{
  "n_layer": 9,
  "activation": "bilinear",
  "norm": "rmsnorm",
  "norm_place": "pre",
  "init_std_down": 0.0,
  "warmup_steps": 395,
  "seq_len": 256,
  "dataset": "wikipedia_en"
}
Each number is 500 + 40 x the weight over the matrix's rms, rounded and kept within 0 to 999. Layers, rows and columns count from 0. Numbers have three digits each.

# layer 2 MLP up, 256x128, rms 0.0966, rows 19-55, columns 0-127
502561491440486463447503516495466555514496527526491514512505482535542528499503529466535466535486522543486465545539482494503497412568460521471520548444530470565457466446577541549499484492519483533466497445480579494488527507505524510519443490511521469477438533453572506528516524429568451504496457539433436487420539517457525526518480517430528516527545521480505461526441526496517511486503
458467519492436549466495513530460508497470602548498447530524581452496499539517437567517455531531509478550486467490453499475478451467472470482492534481509515478504569529515558504522446511488490497477476537465522516462501518448468515554353492553488421494514509485495479517426402487524518523485477528472481413494525467572545532582424476474551458561518516528435518513536435531542494530482
503546417477483515567502520528491536525480533469495510506523498501505438496467478498477454537439508484513522472509466514506507509479461521464503477457485554528492490450499497460401473551500506504540485512531464521463547544482517522480497533512466487555493528484563478494516538503461513521504452482456465533539524483508507553527433565506488492518474519534491519472487480513486379436458
465537467473513520519466511464435472442525494506516601543609506517378475479512516485467489585599456509478512556500545533461504465612467474465511453528529520496495467479489504489593513466490557485560495490505518559528455525604489439501527527433469431513548500503509532503500508437547540476468533527489507509468491513475506474458498485494460484492490510498446467552483497521461586466526
538420553432518422505544470579459475427451524543532489511519540500494530573473506503488497521483445483502453580491516576477445572466531563530489481483508479522586535521499523542504504520493462505435462511604537488453490539508537522442505500559564448443523576502541471497441442490374502486473481485504470520522472492470562522458553518513495467459522424508459474479496522539427494419498
506554485487547486548455475519546527440496475470520530523444507395511500614531548463476483454516535496440468515460533539549533556445527537556531512441512549462549449507494495506487418531492436449505497488571460568520495511493478431437454482586432482493474469471527496548509488507529409458578484500530507428514465512517570507484428501507530504509532485512527478527576510373594533550527
473451540561450631515502537540389569505500559511496480441530487490553520456481579495521514450514549462568496496538501498486586558474571487507513563491545535460517526548480506534501495477533456557487494505459535529475516483541515609523513503539513530505487532460472461496448531429515556514451558569528442473539498466450459531506465519463531500420463514479435552469552488572504489500477
497510485499483491444549534464502418477480455479513551447510578481542558468443504527434501536460500522525481536458449439461523506510505464570514535524580511482520558513518479553422511437409455533503501525459474443532558473493527539487570472461466496454559563456524509533516494508479465580485472528515562475521511483480516416569457543534458496530571580472451533539480450449541472554472
601481500480524496515519521533519567438528470503514539533550524532426499470511527469548530476455453557515536496399509475526498545535480593500531550495561559477512518528461504511558534472516499547460468526465554512415458521514506510528459487496512396480488463465491455485520494454525515470468527503552473479488563478459490509490532479573421527552503490553501477461463556455547532518461
517505442538516461502526484494470564479493487501469500475489539563502512495574454473476509490488466567438432505476463459544537538402496574496542482493456537520483585488536564550472471456537509436481476527456500467459536498489487470531494422494506495513508477461500504476459568465504516428501529469576481488497482579515506488514560588530438550530450516564491532489484552501606555506538
547452528458529410496558498509545477538512522447553468467528493471513507546544477439504433522479459583537469571456445453541412519485484520572522418475487486529450437507479412498424447574521460473503428500541500434459452523461420548469497452466516451593516422450565473480469494463558489485525495453508493480422561517470483526499464559505498495448519534496468503480519503473499508433472
535490526420470520520475506506565458519479576480535541512439485585487511508541443499465420458471494449500527472459506501483519534479495503466545491499485533439497498474537539514462565540506522518502526499488610474459413478481416442519475521431467474507484485471478472485460474502492524527467438499446424538571471556546530511506518479526537525535471476443494483483489431538459497536534
517529430506497501401503498460498491477526452488556520466561560516490495498514423510519375415474406475491525561537521488556511494501568468507430510468455490525499597468513557434489519427480457540486480531556410448470470475444475441499494447504448499528546458479490530520499551483517490517515481477466502524533581542454495490502472517430477495547455537508501589432506503487586518475450
523540506471514463507403515578557451429486507479578524495468493450486471501480510568478509465468525528514537529464413499496486516541456576545513495513525488442483601528515602486480556491431495520522487577545543503475448425484419514533519467420483554520505449529495478512485506535539489540460499472516555475464563474433474467516490504539484462412540518551451435434427471500493506551478
509486437587497457508516494480480487460493492450490505568516512477542449521554520526524459489494508530490495507531585518444487501501404473464467550546440500568468483548466516506399446480412476481498465495477507515511513535481471493452525480462518553486543549518443502507495417480468502471504535480543485497430508523505472558561504413495424459449501475497461491531519452529477487441581
484505483482551538583480520511539546452558501523538559488537545482542469529501482520518608479485457518520465506509538486554510483503455497453564487418499483424528524475548447569529523472541522536474519496529519496475466561513493517488515501429552484511510516467530478475512455452526533478396499453531479485463502533558535464499581419506511522505509481497447510492451494522516494482518
468535580570469489504516558530525521523524548477418492515521493476513542481552521540457572497485526528517518531459467495469529493448425490499455598528515541456570464490496521527483505445492537510433446523463467514563435473480579581514520570453495581509578458517567506484517511457445519457512498571458554519531502431447544516530553473487547483466535475394544506485506506499538537474543
503497572542485488523453477486529516546564509556532466506482524548552441521505444519556464553556556508502505526476525502497450431517485447501591552427451540491508518440501446510500518481478562500463458503490515521515458396482453564514498537489516486535467469504522574482478487450602559459370490485512536493455542498556531493485489516497529442574460536491480519542518576548448500417561
578486446479482466483467404545538477513571525495577491489570448521538568531474515577457573437567496484502535473508487577536540464499508488466537537491443486420485465461495511544484483532477479506501489487513547486520515488514506507502538471533439485530537423527503529422498503522514527469482475529499429528466546473545458506510509445518526504497493442526557449525542569501568539478514
565478561499575545500502506487532504535503570469497527537518596536506521539508477488531479551522511485448525493516445521520446556517506472460504540508515445504423493538412539441466500468489520531518459494543487490430424423453432453505418474577521517467456518450459541581451494439467478550542436441532521468471472487467490454523556400521469463486520477594514493509478453586479473447484
573475565499430466425557599424496457504529495545467465415501544580514531433467464567454484502529475531596496528539391541518466447524487521460475485572443478486547460460462448473483507473478432551542454449482470495492471545447446448543500461479524477494505515451597481529502534465477451575526487479480439474554509481465450505492513525479561508484546496441481546478468427487505494475492
462444424515493516433523456480498568555486490495503438487471498554552495530496528438466498452527466460548459513494501481576541503474520533392470486422413460552541532457494519516458533509487485576511453516517426579475519469539533521506500499520525491521483471496614537472568571476546466534551489487517456476478587493471440514553526510470564416517543490440523549504588480516506497516471
558525538488578464564500470528441488498511478451505504530456515477445492462420570533518554527536523460454529510482516455488523559496464468449540501471584500511425524538518503520503530436485456554572561444472562570557594479499510483439521497492452541462493450475410431479491502468448472535474496509460533584507498481502481526477525440452504516404549389572474437519519463464450466458541
479507534478419508492391506516488516531432562429464595513537568523469468489457422418536476501468549485449567538485516500551491481462514460482451605530514467478513450468526553459493505542505467445473498461542415475541475498536514499501528470489539496464461509482567564495489512455497543506469458461419499467571499534536503471429493532464560514477507473521508469536607456554486522581521
531539559467546478547595493534543483463496487494533523520500489476501526471502437443496529449408488523499478516486512484508450525493481559395496473576454494507497428564472458428474498485473456519491532500504528519489465495519549525532479450432566447480515510439482480515575582470472593519564456527516467524559477489487503513532502495519483419430497554491463526507435482524468503547440
508466496421514492528553485515534592543432531480508511506495543475606498506538447422512527492476577483470487546563479512549462544454537491477546543452535520536507451468458492548512484524508558501507504384522482492504508561494438554517512417515525453477533513540509480465525572483552515451527480460556472549490537493525546490492519474505430441523478501503523527521573484475507484431514
525438469554427497491495509486511484538507451448575475479514512572430559520469482523487511526452513568501531560463527539497494444492492481492579473540532473495465452438464428482562459483414526505560430449561428503525480473484546463496493481487500482467499537537547482467490510476581509568409513479542466494570505563492459526516500522449474560484561478520444527571479512497501564473468
470435430471474575560513451418481543459497527496475482522550481514490476490560526502527484467528506481485431544524525494465444478373533466467557483479555515503531427514544511507492488427580497535514465477487424571484502590575518508555560512489489457408483472497547538501539465607523480532467507536465518456517499475552467503487536472427462493529494552550439547537550457533508547514516
509451528438422475498520609465551502539483541468529483505498476512457506486531472414498544475453482581524508506511561456471539445517458467535508485525473513497442522583454508460489499524491487479529558480540526469551404510412487471494485492438453433488516559539497524537553512413520434510552523462480457513502481530504536585480581443546460572497506436529522502463487566485521463538471
456524482408516517487482436493491480494503421474526493485453428509421553550502504398450435508492529538486555475443524491481397431519458539522568467540437551454436511486448528470526515530507522470487498502482546426442427443444488547495531494504506451583442465462572452524514446478513529448509540505479502530531552502510443502493471546502503465533483481474479451411530515522535523604507
525532421443442489552480507424494473535475483379512522492505577489516491553453471448517460454480519439527459470479424515467500507488487465512448510440526576576428494537528570503479521489508499457413481486501479541528517540571469485443573581508462487475460505512515454476480480492510538488545470508365534471445443471499585551509448519467469430508453475498542483502522477472527509528585
501457440500547547399497503477472515542459527529512544460506470492493461548540475463514431489516445559499481463433463507426486511510552522482493446469433498460536484462558529501439459554469558484561424495542461473527472459459517583524441474465590570515585484498520499519526618505575537531461460434465492538520511538583453490487554511516487420542488549492521546536462443492516495465482
498488491547525467520469501432404455475491543469500544491541523474558481508526461508523515480489504457519525567515507521526512493412432538514532550513447492516522494585468498466482470487484544573550524432434459560528469542502481526444488511520494479485487531509580512534482519541476512473487490480451536490541404407438551502582482481465532485578493505480563478460509527480524503523548
514551489532558537538464540457375544589472483544540473469503549474571477535484451515464468464521556518524516464468509511481439530489484506466457509425535450416534554546514444436440550480548506546454489558530508509427530501502520481485471593463533491512476506573509472468480528471521508463539469493482555492432545534486476463502437491497573428460490560512533600475556513511552463629468
414463424456549552545522499596523491457535554452491574581517503398457488492499470467543446563510511539511514555483462442482494498496531423484495461444438561486477543371533485531541510516511555552501507473467518468589489516451485471555553509513583554543510484456536451476473519517487423436462471439525536532499476471482502501487534472525528508552540552507531512448514473526482520433550
540446547478443510480526507430516480475496521500532503486510539526421480503467535545473525588528497494508479506478504532558563550464427479448480538491484504527571515521456516597491548444506493493570543470592504580634543502532523484540494584499539474542501525555472562560517497486513538518465552534484448551536556490472508519483531486531547511479524452528444484527431471456471557511497
491528467483490499509482496556481509522473477451508524462493428453531491520520458559512502408397492481479481526516508492508434497483503460527491539530484416420453475538493516585551617585482490473484507481445450565433522572531549540454446470533532558516567472547504411538516454504548492497527454517531532470520420529517492551460478470494575522534542480509511515503513502446516500491534
# layer 2 MLP down (transposed), 256x128, rms 0.0907, rows 19-54, columns 0-127
480494470436483437446474483497494515508430558518526451476529469451505529486490508430503481484531560514530523488476523510575514471547485494491514497484496540521548549450540530475440480481535416452510473461520497484473484481514555506476493564497524498405456599537547492503455536520516471474489505516574486519457477411491451561540515501516467441538470538480524472466528536520462476524524
516562503508498452501551553531533498415677516444498546455562520508497468481482523562455485463530486520525555560476575534552499507486515483485536499443473505513488543505497513460542457497468423463462466522422532480499508456513486513501521492471467497479486530480460512497501502473568503443486627468524575505488463571494525469526528528542497455561431497506554470515465566499532566596541
427507540462522463440537538527517496509377472540497501448478480512488493496479469514487533473511441524494515527456478441464473491467588521493595440480446486458579490503468462455483507510497510498492505511455482501443469471506443495499473456441516441468522498498497526479547494452473553515481383532504498518523559479480486509489516513522483500542536497501486536455438480504510525467518
555491503577542518485574543554621532545613512440500523520514456556493544553535512459519474442446587475447523498482492495505487542491534480480482504543500461510458486575509568520467496471501491472540506537518487482477536510484460518496528503459556543530546507488478544513509522503486506458469556464457587583390468488493489497554565528465504469571520532545493432508530508526548526537496
467393536521512489479459576460438539633442423489463460553524431518519503473493467483511501541435514479442475532532439470492556473472516522498426518542448547474578521521529494545524449498493437533492467421453466548474431485479483436518519480488540482569504458476539553556498548498472514525546451527425459512468485497542522491497534520530484586504468419524486477509528501459498464552475
458469453509494413542521478529530560473706493501550524562510489466565541484518580450460472529526478481501479506433549457521525467483437534513562520463463437470541461510476512480463424559541471472481467468504507470517473530476421457490487536554446482568566513553510480501479503499511482535526583521549446493504442472505536545464416527529510494539477443495480473485469452493499547554498
499521511543516521531453443522518405470439485509513515554467444573526619595555491480582489486569496466508558463507545523481504482516455583501489556472510519453512497441546524454513491530509498462586529562572498471558502519515509428492513513517523506520546471506544432462477528510561542522516419578557460546531531489503457510524464492478519558556516542488469537568538492471460564542519
504488509510539520528518535504410515462379509534516524501534525528569527493445431482481510528518531500489570550468451511491544460482414432523533471501475462530485570530535542448510514490534477468496544538545489502475529498533519526428488500561555524498558469490501486456487587498487387434528403531518497467556497510474527438480507506469498491513506497615457465518491503506450414490509
481481553511560546520478530443481494525371528464489500565412469433532493510429529494482484519423517498491504541518475509514531502506496530541449505499464505531517421511462476499517504466518518495522454459572455472480507497557492436450568507495484540553450529497472496436528489460452470508552363488500499441486484482468496414517462536453539509426558421488433428547518448526481461462505
533571486513453467491464478530545465435655514553512462514508492494511495522587536469498487488426470532461481536410545490502485546446542547488550492507435503472496504517554469506503416461569470453485550500447475461460465447527549482435512500529469556469524499440475457471497494475532466438468546509553532534464490495559509508460527514564449524490460487532496553445504473467523543508498
489523490482461452535508406514491460481530535542462624505474490497495446466458545469558564499436441423496484480529499482496478482458476480506516575517502455521533494418601465504511550501470543491528486534553504467478550439535440450460535517472476462487445479490495547525450477507531558516465462507568460521467426469556535583500457499538460541504443555512539547489488531448453526510438
561507481525460538493525503508531513444464515497561528491515446500499544548574505473427526503486527522524536548497583558595564462542499486474494508474486451463449509454510423495528459526451435507491469544489503540480505545474590559446487482532521484465557506546567511515470562550533474497493505512543575538493491532555531490553542499460486424503495530525467485532481574473457532457544
467451434470541511553465498522527460508555595496481539521512519505511536451527527503537591547484520468413487546491451470517480577515429492448589593449543619464508480546523495501464513572489531494532546463449475480472573487498548550454533471542432519562484537530567493526433481517512444501446527468496585476539500417487499462466480501435507511445488515480567457436498502436518487466502
502491507494425474479548487544452527480512514481598548455507524470550527486506494503479510469508581463510535505396540490469456480516521556532516496518538536483410434483436533475509445501448485500522500520465533468539567488553503521613513502548503518590514584504506500419510508515462496508386483501492466561499560475516544520468498536500473472526507535535503514422513536526579547558449
559492463487557517535541421506505473545500511443528486548548544539514487560466537494520552457568528593493490471542489497518514486492522507518448477525477517530483478532483491461462474403441492537516497521534529498526480501475502477436579536549545477537572439508448450454509465435504462518519448503531507426535423446497487400511447488541547484447455534445500460467559485575473535550497
454493538494493484510489450562452511587528581509517530485539532485523545483503547575486536507494548493473544570468587471555499444473566506481485453481482516558531522481494459501456525517482482551542503506517554527544424460499467514572514429515474512448398565492488504519510511489465481495523467460485472498504460518525550473460518512499460470485467490523595422464470511512499509494522
543541558546498479461530497477500459453434493502484499498525493454438548499588506574483530505432487487508476471474487484528479501501510554519517418422512432526517506476405468484523500478501502469423456456502504466522499575520507454509516515446510488512465539473496603493496473483546561504547427470456570499553577447482454449504523616527494479482461536465545525528593529494518490483571
554499509542527494528488408428532449504450494533515437506512546449499406520488513517548524507480498513506540447490477531488498438513542513462558474485515496533565523424445494478494488510553476459497463493535478568568530439481467412533513542517558549482508528573539543500469499478518512510465497478527551466501544504527545502508501649469492466466533443470585536532567463495502529487604
466525456517519486433501581494490520510480476499493426521471558461521493481416443497460495539493448533521494447494540522394525514544581436548465464527601476534531474579522520546571526491503511512503443468495502512457495481493489500499498479527557470508526556486518441531543472503454565468458599542537478569590464515443518469524512441508493506488487551521519500503514496479466522548540
387511557504506492485473442517519565547592435476520449466443473481479523471536592496468449424505466535612509520510442474492507534471516513457494548547497548546556446525545459545486555513496529467452563551530466509503523484488488434528522433487554478484567466478483442476519489496471530478556461453398477512452476498447513446514406511469456552479490497516601446573460511536503498473503
528513462491528484527576513487500478504325483473509465512457541482480512489453529504484541500484395531495447485504491495519561527533461483576472469486501476440476510513516525539534527525497543423470489494501513514486428460502533432489492486475584485511551522508495476493508511413485516595501475509514472434555426450440495447515438529494540560540597487538557569590506432543494510477541
559529516506473495415513439516521463466601504522404530468548488499463505531490461525457553500518509481448510558470557510568487494497468505485465521448514509474529533530462549475496541493574520528449519502516459518520495441499555502526505407565445493463446480412575494490483490523468426511525669479490457535464519473495544476483527545503548499557456546514507578553538577479541527520405
460503493501484470499454558495516524444515511533481509489542562511517467591518488456479480511423488507508446497424474544440510447562464578511510518505452514480564522505455528427524475558570534505415501517534487430410453539479564488486453453497490498441518427570474566465507502498566483433504619502466470558528453523551545475496561537505443444554461543501499569429528545499476480543430
499498381515561480453545558502497522510440501451497367545517474481563530529518481461521461444464434541558482479490523511466548447444471547536530528471492478476462468507487494522443509567532515505479515478545506478488450470495563502525552491516516512499477562524504551458600410535505428481555437454521470512561525474447535533552481553512549470464538527529490444455490518512536501448489
485509534527506480560511458451512446421540573486529557507532495513516549480531513528466487483457483443455466469396564461494499540484524555475493535464458513523476503481520495468546527415474503459476503512547442417490547524514559523421474470457427412515526501536466517532497507489489517440412511564446510508427474563537504456453536531538530461514469520586543512564481471532482492505501
569498567444528555561472486551469516459455521435560490438508467505500479445546495493427597534506510500508464481494424485568524559525492530512500443456507568531475486477505511484463531585406507524510457460510525474443469498503457468548507490468471477410474466479453464518549555456572489557500483488485535480462537549481519524537499496522526593498484544508540488432558475484488459474471
547519460481566485537524513518432495510318507488463525483467435569428498473440504568493456473417420484441451432524455546471507502496474481489573531405456491494493481501545455596544553532480522508530482495506498487483474511508503479504518536488556501438472421508444516509535518488452484546517443495468448494556548518580515503512485510531456507458533467435499515503486445502442466524518
477525471535565533457531527505472489561471499528539486522559444468492520510553488466453427485568539520491526485440503524550492490526452484490472429487528485484514452429500462548528482500460498492497504455475507532555543410456491519508504475436534497457502593541615465415568483433484418505527485525468543425421482494456423508559463571570470553482527479501482556523450487482525559520516
561554466514440467518513467511563487472596514510523483535557582455518474470434523489475577490614447487555498585514499558439489494557505508525458465596514468500485518474493496515515513559490572465460544536461514512541559524488503544512514469539509499486516466459505529416516465530493517534466547534548515467438560491476526529475583487496471419491537560484455527535530470462487532487486
507549461470478494498514505541459478491473513511486537489433462414514488445501463451563516537497462481466590523518499478505502482485520478512468579521524435543482559527485478460443510398497517501481484580441530478511484510493500470460468532489497513343479497445526425481511477522491513563500518498586577454487473503473546465519453518505521516441450505436574579571564469524546549506473
548486498443384552466495518430536502606412458513511505470527522559554526515486503471526476526498504519461477549507482513533517423513502501488487550504445443451494533470524487485492456541485434555506555515467472481458491475506468528507652447429472486503453504480610472505529492516451574560483495484502467531450516493531489452492539527504457480525580487459457477458469528505558553493484
530544518458423534492521491445492534417687456539498461490454499417519505490497534521477442501441508551460518460517508539486471542505496518500498480490518465563535516498511455465524451546512520502492517511539620464458511563451523503469526498432396509485582487532557570455536489473448493541552488543492442512495553498507471448479481492520603492470562575510477538475511407442487489500559
471468432521569464490574533486478483527530537528483505471513419509527526497537540478494411428534525521490418513517466469440477548494463520583500493507461492425473465571534551506446527568462496472525469537487529502449436533457486478528489487495519465466445482518508530510501487476494513553533527512509506500550536481412509494473506494601418535483469473562533513513527473500595495524530
478458631453507469506494517468523552478494486509463578487556490501540500467568556487453486547463497525475508417507514508426381518485502476474501464473550580565464426501460471533499495496553511455520491518535498433526499485546480465457548438503441554513476532497504487496504566531488503433343635566497511477537485482488518526515520500498479501576484504561565517497511543558541482494573
505457412550502484555469521506490511514604501521582567595577486477521514454510462490520480573476541543473417581524514418502598447499559541482530536474503517453511471519494519521515480490451504518478509531490467504529508549507492497429536444504496460489505544543496525465521524438511509470467532554536494425502505509474516531520453514553472594448456437491488474417557425513432536507484
384437518523452530529462491539533461520535462474484538474550591495516563506534484481471517492485463510465557537509515421512494555519543489539543557499504481419453480527511557393453473511479529512434487512463485470482465474448554491482473461471488477484529486522524456494469527508557486466524466452520464413463425425471499494504463506503510501546445483496407603494541517585514485483410
# layer 2 MLP gate, 256x128, rms 0.0963, rows 20-55, columns 0-127
442526510530515470470468444456536467554485460524512433562506498505442486537491487468522515438501486524466487464524526481465476452483600548501478556548516416489453465510490497540507501503490521564391479492584560460534441624559444481526488558466486426506414502568493473507454464537467489485542499505506521498544556444518508535485484539481552473537522522476482569501541523414483536521438
498485552535460437470531519495497403497479478517487470438478474546437544479532429506469554510505436520474490534444478487493521516447530470502549493500493407445523471493471508481487466508574479464462555471498510515484508465565485462479487449539555523471525472498454563515575486493492452480510457549503507525464495467494515506477562477478453515504532505434499501488503421498496548521513
494439506442438463508458437501423553466514459543499457491481458522532499490547502521493514500555479510591497572497554453495468450495519517486441532477493511478479465471531414535518543581538473498451505589488467490487525487539526523478443465521464486475468457493465546559552524505509433541499454470443537458458465546507500455471517576511492453471430554488479499454455399543518546486422
557475460549553530440480486524497455514488496529517452450442577537523547573492561604509481446519480514495444489473520506477430487535489481438528575522452466583476493462501503518449581464535514550538534516448525573541477549556519523494522479496478571398494557508469489498530577505498515490493484522415443531463536507483424519492565466444551461492502466476527544418455437485460491489520
459509501441504560507513528499460490512491532511517501578428511463554612552426526521484549465518466475498493462524496509473435479499513496510527516420450487447520565592504557497546484551536416500539452463512543541494461423524549481497479626492471475521520486521473482545495540454477506393538427468495551418546516438549470504518504478494529499534490520538551433436552547486511499577524
480533513453452576518517530467471579514513501496528513553539444425552495442395437429462430509526463469502527514498469553529616471432488484483568516491503531433503576471442508568554573470525535448459493491512520426459503501514544577515518520504581542492524516501466480492481541507517523524450580522522469492453491505489477475489510468483481441504488462551587449557469528510470532547407
468471439497566451594456441525517612543519574477477528508492430564550496500383513457506511409438483538552527508514451479449495477494475503419503493474496551504448477480526520502536468492485471516504492417609473448513465568458483450511511501526530457521498504471453385523496480489536456458553540458517522481520504501510502526538426463486584490490436521551560509477516532477496502521539
484468553499575553509499453484508518459511411517431578538520520516439538518483475491540518501565510439541604451457434511532491485503508570524499546484520436454498493509359495529500521465496519548535433493562483571503587519516488506506551546481526468471511520529537494542521450501452496557496566473479518501552505507430471472509541507485574504533558490510424486453483487503508522493527
506548502464405487468538501533525506422460516456465527556452470484543493484539562455543511487415542546490476460468545466470490519604533463475482562520461554501523509432537445486559501542552499519537516491508518431484548450503507555566472564551529492532445564552486497454481499424502573452505474527510475539484487467462491496509570475467506499542518411516546467465491521457499502480501
494459551484428488561520451517486490532511529485478502533489494506482496470491594534566518540435483455517507470448549473564500427453513510534477496489498417509588476524454431504507539523508470516553554564494497482446517435490432447508475458472487515473536442482478624521510534487461485529432527525524520415406436522533481516568535560496524588475474542473488507489560544518503562518507
473513505511483485477412544568513481464467571462541539486492420463515492443496477497489449502505552489457544548471469447456524536484489512499457539546501461414520523421483451542537576526452469509498576480497498501479518540473537556525523522551515433509590435546479479476565507538527440497496529512529458556574513483503487491540535467511509486582483472505542516489491554477477507497525
539477535497479429458551439543537557444529485550540486435489493501499500540477491429549522496539533469503484480581471521573520505458540604514460528486490486542523512540508459501530488500520490462473485541532489565426484427456476497473447480533500517445528539437519517533556499455499583523474541491439409522554483526518464532571584488552555540560575434542506583542472553510480474515543
463529478523488495531556624537430502489488487546499486534449506515504535451544482490444559467505401538507473482484511468508528471578471517536464478517540538562410474473386407441496489439496478512553510528560468461526509475551523520471445590481505499446501483537476467480568479508436524471519502496440545486461480505480512464421443437437458493463561506461556481441458448523449544520448
470493485523507543537523461493495488416493425555415512534521517469489455502501510447407467493516525487497482533495580491584479434445456475553503540488428494498524560594502470521503438475513460475472545414505512492434450509448521456553518481522480475519517445518447484514453555559520480503466466466504507445458462567506416533539560455493457522508523468471466451476469441476528489516466
508541567527485425487499495531471544527510474482515507473524529476530469512577549482470462490442545588483549481506498450572492497486526563489512510517500529548540494563477547519487545499499599504476545473477434547505456525502471494475489461499513485536520491607413487498529527410513465527464501456538428474539495486505586565529499476499526472474441418555503513477494533494510515528460
487499437452542479494479512453596513497502482533551596506591515477462470462509454501524426510508634493441488509521559538475540509540482453548504467465532507489557451474555541466557558450474537523437516482538593484518496528501470502474488447501483459524489551406494478444507499500463436506475464520503438438505480569433504468532489549558478473434436533500529443497505548528528497532549
534524529487523401503501466562496523405469387530464527432421445479451457488499449527496500576523504528461494490431503531545534512462414522567516503558424537493478535533522494498517472484535484527503509498446431486508522545515485502458473415515463545469421455494561474509533535542484422483527537508566489526480515474437486443451535561503449534534448510433436506373467499507506524490502
545438532455470507534442467490523507494496456480515507514533464549490497519454477563456547500525503480522481484483454509470573489445491489513455488525512473486505489546502383516463596519451450496488477426542522421516504491502553447534500467509519551531444398473515524486529497439476487463435557478471485468553538462570490503506511493587492456562446409450445545506502530522450497472516
500514504556458518444524489526498572489514490465508478492570500576523500472565440425460479480549530487512538481549520491584470499435507509470498540440515488475458551562556552564502434471402475479488528568494491516511447585523528577568503557490491452546482518477541513517565483484576513481538467535596443472468473515495563464524488483479504461444436551535392574518470449532547474519489
518551545546521488544540545492449465495483503506520497543512548544525479544499486479413509508478462543516527551464541510640582560464476517507484545504454491484503517448555490466468519486431583430532568593516534415444528552490513513542491487547465576454507507496512485540495475443519488491477481495497447530526384488534456473518449548502527552502508484539485485548557513517533468609524
416521468473500525530460481547498529549510496490517527502551495428442515462532525473560470484522449489512493563545443558468530464531491593462562548491549492485503552480558465468531382413578449517535596495512587523506467467503552497465452495467523550442435540448413511497495595507526492487556502498484542502478496535517498468487475507469530448477489539505500481441437491552482494449464
492485502557495540570547516522472519553528531474486505503526430478515529576531544500486452476500547500447458497519490543495555475464560528477431507497518550533517539483478546546564480515532513484502444458521400484467432460470507465525544565444451535506482618520571583520536508389499444513498558469474530506506543489407495394473427435534530499464495547434463528492473539508527584472471
477431589513481463491515565522568488503497495506443442499520546482504445457470544627510508429496498518545533509503547535482535492454543454542493476421538485555449522494454496501503532439463509539510511562480565512481495512505496541487489492472501510485552426507423447476484569516418549584530531547480523492565489554534453514491584513427472498521457496419522494498421497485619543533490
565521463503519453493415482452475498480509482497559465441498516470472519503541477529447537545490488429462473432389481506441525523469494534525472514473508485524511415507529484527480504546433477469469484606531503507532500565482538501476563436472504472540557545569512506511471505511395523510415519553492477471506476474536465482540523555493470467530526517482503506480473466515574501478598
476512480535580395514426536520491476502482484547445513587433407539514443467526490461540442475454505476441436411462489489476527485495452544451490524438478435524563535475590538485482510491476477424482506513434419573535482477549530539486476483491473523457470438502468512494525506459488538557482448481482546461518478498498439453422497468552514492527551493511518462482524490536517515505518
506500508553509504511433444551423445557490491600584494559481475494490547468427546543526521531525443457532478562469540496526440543470442547482467569564430489446538542552490466489452493494484499457596521505481502513493493519487452556459507483416496486497511480501520521523486551475435464502552567491463457474572522491436509578556541486540527591525514524570490446491528550453442469478525
479414592495476507569508447498520464540441479492495420528474498533533580462462503514516458484459533454495452512588538550528556395444482496499526543531451516560520516519510415407511495525561423513472422523492488518502445484522497434463518545506474484497541453454448521537489547495514573508415475532492506611520468516542495492540531483484445502499469556439461447527515486502499489479518
548524452477449491524527504533577510544479543465484449426536534469503523465513508533521508447546483481506515492512508537493466553595534441532454477483457479468462513549546606499554568522471493541488527464477513615514520501510440549530515493562504557523538552512412498396454444528520493467512473484515462511536502467471515508487528499513441430499529579512476556410477500452517565500515
533455495508473500516498472522447515459458533519544530524567439532526489491430490452523559541495432471566555532512483523470478499471471433471529578492505464514441592473488515502406452461465474456521502478478459418505472517484483509564536517478493534566528486457551549495442465537508472464362542438480463581465553410515458499485529466463473542514523578480478518566562537507486485456475
450496528536539479550450466584547473413547517513522498515456551509481526590498472526447510473429491513530598484522477555535481514507428464444510420510516533566499429488497518479501450510469498452508461552494555501476482465546465438524554542469558481495591496534492534527508493460475469451469534560452476565497557446470495522525450458550525577516475544491487512487527486577438502572568
491526557472464514383512536508469372467514520475462383517476465485535529460506505527531557509477490537571576466501478537439501457487518480488593546471491516557447483492462515484520533511479482477526506548498518437546533492482504516535573493513492580417520482495502547465535431436464479598476472447525527464458477463508528454520516521523580502492517568506371504446471457479500480480548
521518461562493536493416497500514496496516493563548505520407473467463551514481554509515514554469596511498485556445513499521527538476481510441471498509516573581532483445435526521552479463542470450509476502514517499498601519491537540548472534536560463456530486540526486573508496563504492490465508546505508439529529574478450535479484525472427576511541465559466476540499510487466541469561
443594427586498476558483473482485510522551524433499511499492539527524548537485441431486536502503502480519520506515448520501452534481443456447521580516437414580514494585489547435463538508460520538477482484495455467511512443523538463541535513548525431516549515439527580550532457477441508452479507436507495476438512513471537486559543472483441594533492494485540435544520498519474509497585
531478495442482528537546512454542508517495589486458522492525441608507527493454403488514483431489544507465483467529599482514536490491583467529510474517504553531473471519416501457523479461489479458534511464483545512496468528502498550504520414487522500528483496493486549452531571444530458448467479541468474527545502521557491468445519553557519565404425500533535504487573622548415494447533
470561445557528487522485480511531493512457495497421539502459454471496504493519434502545472503541426552458547441491529415520507576508507481535480451491604541568514554488497457487462593505544496575513497459463552419550556541554506536467551481535481480474476528505487520536536527487525535551529544522486513478551440547527547484504489498443505442561526510472520555557478441512516579511527
535469532519531417523411510473609527455411489520487468591438426506479464512466522443487477557471536559439514493435606452525486512504492513520532446537480537541492562490492507488450498485484583468443508532538513422497570508513482489489506499504437490476507456519468450411487495554534477485461508532489482458477562472502490496490494514489484550534519489535513538497454596514525454437506